config = dict(
    n_layer=8,
    d_model=256,
    n_head=8,
    n_kv_head=8,
    head_dim=32,
    d_mlp=704,
    vocab_size=2048,
    activation='swiglu',
    norm='rmsnorm',
    norm_place='pre',
    norm_eps=1e-05,
    positions='rope',
    rope_base=1000000.0,
    rope_fraction=1.0,
    qk_norm=False,
    attn_scale=0.177,
    bias='none',
    tie_embeddings=True,
    parallel_block=False,
    init='uniform',
    init_std_qkv=0.04,
    init_std_o=0.0,
    init_std_up=0.04,
    init_std_down=0.0,
    optimizer='adamw',
    lr=0.000885,
    beta1=0.9,
    beta2=0.99,
    weight_decay=0.22,
    lr_head=0.00474,
    grad_clip=1.0,
    warmup_steps=254,
    schedule='wsd',
    decay_fraction=0.258,
    decay_shape='linear',
    final_lr_fraction=0.0,
    batch_tokens=16384,
    seq_len=512,
    doc_mask=True,
    train_tokens=188700000,
    steps=11518,
    dataset='wikipedia_en',
)
Each number is 500 + 50 x the weight over its row's rms, rounded and kept within 0 to 999. Layers, rows and columns count from 0. Numbers have three digits each. The size before them is the row's rms in percent of the matrix's.

# down: layer 4 MLP down (transposed), 704x256, rms 0.0553, rows 528-544, columns 0-127
# gate: layer 4 MLP gate, 704x256, rms 0.0596, rows 529-544, columns 0-127
# up: layer 4 MLP up, 704x256, rms 0.0572, rows 529-544, columns 0-127
down528 089:489530548532508566510525531566552466469567567400464457496467515454493512544478481536498597456473481496537498561563557383508507439475443502568548473489480437502472496530579490490503476457410423519510458538435526561453594434510501574539593528479487469482484469495575422578555377464509398482488581527479495517519450529440475513550484389549580500630562472497572527494444559473439509428536
gate529 085:437516572389450612521546584580484420480578506535483542438642470501519431503466612611561517494515547549527438515515611538469422486520387500506465440643479474435519490560502577489468529474511603530515454409518554528443563432477414467460520596432416446608413408458605476397485547546506488533559509541428516501418455530529563493452529436493531515474460521491509417521542607540483536423491
up529 084:515489538388411586529505560553486516437500497531539561569580500512597522474507574524561508484584492467491403434536580523454451485441463539471518487620508463458476494545538561429419519481512492579537538399522548496500545482497457434511528579367492440550463443462571485376507551508515416508487481502509510478494477499567466547478527559524528495524417561503467439529558492474481567376433
down529 091:445494477458430502505492568527638488552456497645427538493595466570525489433485441518505504349589504441491461432550498488555477464425380469509522443555506427460512523513554591447455539449499473384507487440512523477486570468506480575545564522447398472532516415481550494520575485462507565571518497546495509541476460485549528539551548514493479481471447544449504497530534570503520475461543
gate530 099:545573556449551584532482476553443567465411508500523510385427517496497515561555525533431593579513492466582606434574506506492466414468388585452570510441517474618505524463599461458503531419484424454464455545542571570516530580540477487515564504516555439418453471522508470473483522448468507394499500486438595477490422554515565516437516521476473488531384509579495484513491536412487514583542
up530 098:459405556533461574437464633506520450626513470491550456545495536394513538436537483396451425541454439435467505524542572499485523423484458468449419555523479530489481513535553487592549477600491478522544435496529522479438509531412564509474466494488544583546550451472508518452545489434515499488465425582497482492535511460617525469522538489520476463492529524432566536528534389560508448459447
down530 104:478503522590477559444540497520545446477492510450537430530544502507542472472530526456427497483470539462527459615455517458496554478465496537500476555592477504507466603493571508641566522497433474567461452511545510450557476601476525495449471426494516409515552540494487573507471517533476481516457564524451527521514537507536464547468490458580476454570553500401541472513495461464516448495502
gate531 102:469626564481538485429494485553544575534523499476451575528454482509505562517484450525534501490535459474509519444560542459475488533474448621456564568473531449513616463576469491503402472458482505428561462469490445555454448552442473462545502440510564515438513449549463453588516540497529467484432500498657513473461435522632531538598514505507556471437569564478526517484562439477512478444515
up531 101:531473460496503537515467559474420457461413398518496490434496535569502434512645523504516530574473537477456457469418488435543423521586430523455434432490488441534464488508536532504432472527583525596454505472478527510555483497601557459531486528483577494524421481432519497427431550529432508469443458597501353554550450521501549484476512452464528589562474385531440591443440492538447492598480
down531 100:488446491507525486567488609490430434500482506458487475557508583464502442512525461429474540480442515520446503559513434495507420484522506621495423545369525425561516508502529484477481546503576561437508440564529449482488458509522508562513395489469532546533518417503525499458459536509415449533470503481473463523551504508461477530422492471503473480439409448501420477557398441471535497623499
gate532 112:457440477359438594571538543585469686559438547496512496449484529444514500463451482371505509586449491562551477498475552456521532480539498516540490501490456488498458462509458517443584476501539484537478452526480452501473555522531475456517404517495441592455589560440442492498565535461482544557460437492496560495552474495567572478493529537576482572460612521451501568521487490495511578523513
up532 113:570482574555522517498602426478614532565428531524496443450520566498540475481495423524499502449444557505503557498469624511545483574499451534488518539517481522441484542527505500442482523488562512379479492458526467403448472449448455525515488497446588442581489472412453497418493514467409435513560543570519469536450589530470490587410538412498548456506559574511537528598578598473533441481554
down532 110:562492523580522520456528478401476371564539465551490527496603453480602537494422493529572469456520572503503473532525570505528547517457485339497583535449564565478536507483477533451444539420535546472450544439493483513475482366515537531515506541464422489438513514501538553469591551434520550493551508516513436523469504472416545538420432426519503563492440570534521478505546513483539459476491
gate533 098:455517406487511513443491563585420465539496458471497584586445473504484488450437474445557490612462535529499472538523480503559614487400518487528473456450495521532603503530423585475518470491574487461492466599498484507411472454442566421539552438489510543528432385529500400421492504591515529517606485540534389577481503393474442418552483456500488514410415532445498549490526441417530455498477
up533 095:551455503514429504494422566514588488530379584542574420501505449497526461487396522513422454418500515479591484442466499513490452577470486625500520475477463466555487511491465573519454617526491466432616405400514526542527519574570475516484512485574489554537588538526463566485523596401545421514491415455445456496446464565521542532447442487554522525461517513548476503438527480518450547482505
down533 095:556467580483617396484533466598492461548558497443506489509505525495416459529496410434499543614488591480427489501483475520493622501466514514446505417561522492461575526529460468453521631471512565529471530498532463514464454468511533425496492447461534582483559471515402469567528527581434488443446495415504451462531420423465527489522470465542405464392442490495502485483464477438493504488423
gate534 112:636369530542567535418470548594539422370413505448441406514342490468561536518536471544497494528602504511592469536370406426524455512462515517474487487511658506494540534512560510488414511489425473508501497564545572427506432500499567502584595528471467465501538523531443522549479503546520529537486557469549431467522551551449507500478408524467389485442513536397589537506496396437427505519511
up534 106:540485486533581495455474556500517570392484505502470529469511567490513537516508502463398523476379481561452511537473501495511524459545531589516493485526505479512540504520544525492507523517567557578432435518480499450549470486553526531455500482568526492499538584476468500463512538538482467486391462520536515458510398487395557618596462549478470482609414430527555560517479522466486509509602
down534 102:431460503459540533470562564475466521572493539573442538454575549518448484470518485456494446488438416507410428396563561499451522494559478511474476466560451521483443440556508559505549543493485569455494519479518555603475533547556484564443382422527445511469462534572463508520537457452464464536459463454570548520512470435414545527566532493502550510614497517560529466544515534543486435562454
gate535 098:521428458569491504513562563517533481533480486551523506522574478375420477489577584564577498503540425495437478476490511461475547475479557402510476504570525506600516472460397432519508465466376488497549433565543466518582429483528540525512508473473476408528442497470485481445477456535545494527439579521455469466450569467477484438480506442502537549577497510522481543598484531488526551588510
up535 104:470459464525542581453520502622485459544451440488444441573580509475483527465513536364480541474529464582586435436480564550457526536501516532456523397486478546423491441460543514463482573529488505493466461533483438461533493579562470516541472461509496456416407444447456472471442503469513511585575429514566461517429434547562446526439512477431481508430512471489514416575502487477540495546562
down535 101:473513527496442421440471465526561439476538496589526502419392450545482554532583512557474493458513546532418508546502473421463524468540499486618524480598503490634488464478407457464490409569534454501512429469489482571462486493559487616494544585490521437536521481570476453536587445505526450444462419547505543573569601491460537538486464533490466609467455602539487542471480558527451542450478
gate536 092:495559626463499514534465527484478482572486482506437481528457426555515468458496487487574468462438525492508529511474545492560539577492447598461464453533526506630454574466474459559502500456352453528542499410504428548651432565446512510431550487447535492479446421519493476585557480551536504443475394461536446408472577502599444409534471494551519480525536479464525530494485527409515506395524
up536 092:529441491489559488614498406429471526521526509511457530493466504391491497413480488434503484539469500539524561565479591470482464519551464552607539511536513536488508495508544487467516495432477424506565551490498459492439466453488506416522510494526581573471593532551599488502536532558445515485456533587598485528450558466586493486497555460572551573455468498512541488546532617564541494476523
down536 092:583508525520538470519468507496478438495465475501504485496448492547558507447492450450521525473480527447420515423480533528553653587466449571468506550565499517548489537489484409553570392365392409444547502537512577549541489616566509425524481560538502515487424471398486504582523398544514403490465474471464512389542627509517511516549574487442524484539505441450479615473489521424508576512548
gate537 107:515509505516528523515567471576496573458346397487572513564489510388596596541478558615524473559534457533512470527458544420396494557465458479432518491476563538471467482487466514516499526472450533418415541537473533466501350546471483446570512516503465511450462531598537460533430480475523461607509502451489512531458552512435413520416503520446529545524475548515505507559423469559595485508475
up537 104:546557463514473489487500498503523528514387387489601577551491474457564606628486580628465495575507439482495492492412538452410491518514482557424513517554489515448508493481518567450420462545405494481493506556509467489520444550443467473596524468482401535442519604591553513532427481450517553533472483417475482544449503436462454538401544500441569559477489516508525560507477483468568520560456
down537 101:455556467405520425511451572511478519478470580605518480503466402456534488546450582555501455460511521517568519446517545405469515436464567483528520555492417433575474424556572573516446522575482475497434463591551517487512569518485496525505535440535485489520538592517470491394527415531518542592483491398491540551440420463527477501514543464493484482445457554464522555566453394534447523512439
gate538 103:528532463488552473555549523404511433522475460598417531435488439559629580502450493460494496475427526459434544538517609456548556598502464562446505492556586450473526488561496526495459523482518440539480486496575532483471487483490479592563547504417527448433590519499578464489546558478450448519530616447533462541493518486476454448452544493486542521454547504495621377522469458504459582462440
up538 104:440469514520542601587523498515510590484447543416593502634515452513449447541546553591487518451491501518514544454436408538494453474416557527469489539476457569457420528372544529408531450478483481497498554477484561547482559467501444392508500556476543504525427450500540462469442371479473528535513473479445524489484562533464495562539512528463485456524494508465423587412494615460468582534476
down538 100:630566462526437479499467468511509442570535498336420465457514505479501455450477504477532444467483472481466459505431521443533477509545471496501494438562544496552542542510529541497448582540489475450543464501545528486459578398520497606474552502488528457502523530552490489493549408504450496480426514597476507508493507489510530506522396464510511487428502515483555451486537507445563474501436
gate539 088:597593509525524507570500511468385594524481474545602488500562422431500405472535577469416448590486469528541531461511568532561558487517540479468546421408476546546506403502455495524544540515547488468556578479515406478493469465523453540499539516409560495509470525530567494431414462508436469503506538543562512438501476600513564640495451516486490504528444461576557433485575470472487467464542
up539 088:533497535451570503511485471487445491524493523528569412563617444453481462545469539376421498525482433444523445393463522481471560428449532489529480346476470450532496491511494530531520551477488516413462519567457476465484477515480431569528551458419572424499525521540554506408442468538429438504574456516543538523460499533490537580496476527453508410468474453555541501432544395498506524526534
down539 097:496488526448467450418491511427416514604510504552613443520514490387372556524482556427547476466570451473511434508538473486499548495421565447562515406555457589555486539477462542607541529558519490398439525535391519384470525481513487563467600495460471515532507501551552425493530489512507504492508518504467602503482489479443484473485514522536454416570437559533580436502619443497500487515514
gate540 097:474515499485479610578551580506459496520432388478577489539495540522429489463487450515559538487461469483507539433473527488436514552467493461393505534525466528502556580506472593533518490487520575437588443435527380515469491482482499505510447544443545597533497523607491520518524510518430585458572541461393442527393570500490559414448527444498485610527482526424442553497540471516513626579443
up540 103:460367581481417473446547514521529499527549467444481499425481470411445527433513489539528453531439559493554509521448429474492406489511494527446511457399479522461556555430468508562516575418494556535488457555483504497480478582467519473517512527450493508537529456574450504522538480461480572524469521567497501499509474545545553420452524407503532480541498526465490533511509529576453396414506
down540 103:484426589525492598390437479471423503490481412285601563478472504442406484527472457534491552568499475576559566527514428481465480510464536513420509527473540503571538540464549627604504469468491484439574450401476445526539451558524565508460562536450529546576530556576553506575493493481410557476551527501476509523529487514529510381443485394491458544528497542440503529512505530472526520471555
gate541 101:532458536616576515522568461498502560464509441510443496569498518502411506481423474455431552494539540462535534523461532533570382461404555525348610494475574498538505452506515552447493557443471490466483514582451534555489433572448493546524518583481506529623521484461504518546418531501443641537488529427417481448548468465498531474438530500583493533523514504470517377481527456502470513432575
up541 098:480603491447498395525511478583427431559527508469507518442459515486535524344482500528519494445477492532483342500571487537423596511524471521524530460514559584518510458482429459440513446546527532571537506491498465503518541421640504568381526489558530582499452475441579433414477512511537453523523602447516476451562459492441563473526463468535519552493552542522524568426586605564498504491399
down541 098:580581633361453557593467548503477485425484559548518499515559439560555506500429536561434499528482468525565496461517550527393490519588505495449428460428569535483446514447560573464565489447543559399508501449533491487481528503523551514518460414594480564457517504445573455475650535455622421555495592590553430559533499457526506472489524487454496518469532559435551496482461524545452539543366
gate542 095:469551416550527470446489511492439481592453472565493512524495524505503560581472426523543556450510482490464487513502525509479384503552528535503549548498533467574470411518425466394400501423437458510468539468506509463526514496505522597521535525484498525519429515490548484393490565553537511580445527349468405514406486502533511575465467500497575546477452520479518470499567543499448504499320
up542 100:472420487489614477500505437575531425525541516409558402551423408432560482505539556584532494459489450505583509500487518458518488462457413427547450489624462470432517593441504519541528486501524516543464482501437519534421487428580497484436533528480562529455578448525466464532523474451455463529477431619533551523536460487547477551460553541422405415469403543541507492506422484547532628570537
down542 099:478580595533537531517545544453540468382476487341387417524420444520468495515503449480614570498521576506487556477453492498485548471515449571535444445597466487482521536502471496492505548518490588490476468449487465557446409414512424428493551530478516463491451559536430460542495393491442514591577386491462562438504510544461426455423456488506434524440461484516468472529504562481490439520499
gate543 096:508498434596515489481578560618537500596456521491433613578401490521441468426549413538575443464491489517521493473499483547504507515414522508463512542394538463444580541544461578580540522516580527585490491550520481503473567488539542492530406511439532642537507444524473510457440544523548574535535442458492443551554461512541470501480507470534489554428519583534435528499510465586532516451477
up543 097:474498510420462545475477460447459533553376450532524554513557581542549436576490557488504500508477509394567584520497538533542472606473469494447448487573499500512473485518531495462540434484467544542496526549501383465442482479548475447399474482548444486581545423407574471520527501542459443568508406413609477488530453443515474472555570494553554465430492465513537546433527536525470462502424
down543 099:483462486435450494509456501468539388519397438548495512391537482471599512516452513478572472440422537507521582467554583442586493527433549548458404514535507547429471388429480446540508432491497495540486486521441447401450510436546441520497483543522539458549482516468491510476540468552446457510471487419609572464448511484540561464538587460470582490371563532397491513524577558601489447460372
gate544 101:623463465398545522544423505530461534499430455483592526476412441493448547546474457401526586472473432528598495459495517498479412493553552489487481545548551514466527499494475398593423543483449473566453563416576535540434585550459471509471547459447403511482558621453457498507480571389478496574416488506453531528425443456517413479485508610518489443404516502422536576533419469513546500518513
up544 105:570529401459516499450472587542468587542562497501515441513518470466508532564471468431482563468470476642478475453549563476480508425602521442589420482570500518515486516506444511433491528519422562494360450508522504499448592510468497545511535583532484587409501502562502469506492586414529485538507480458465481543556517572496417457389466517458493516398511580420406519471511543505439531527532
down544 107:481429429448463462482517510504487493472509552411512447472477468553512488583601500526493476514432446523410539336402571527489556364529517538450438515604538502517497540550517464518507488424481506543452519561543497460427611555438462538537463513490466606429534535560539469499462515446426588538480467458491538533517479555471466511429571498425409496477445520475456558506540572513430425494460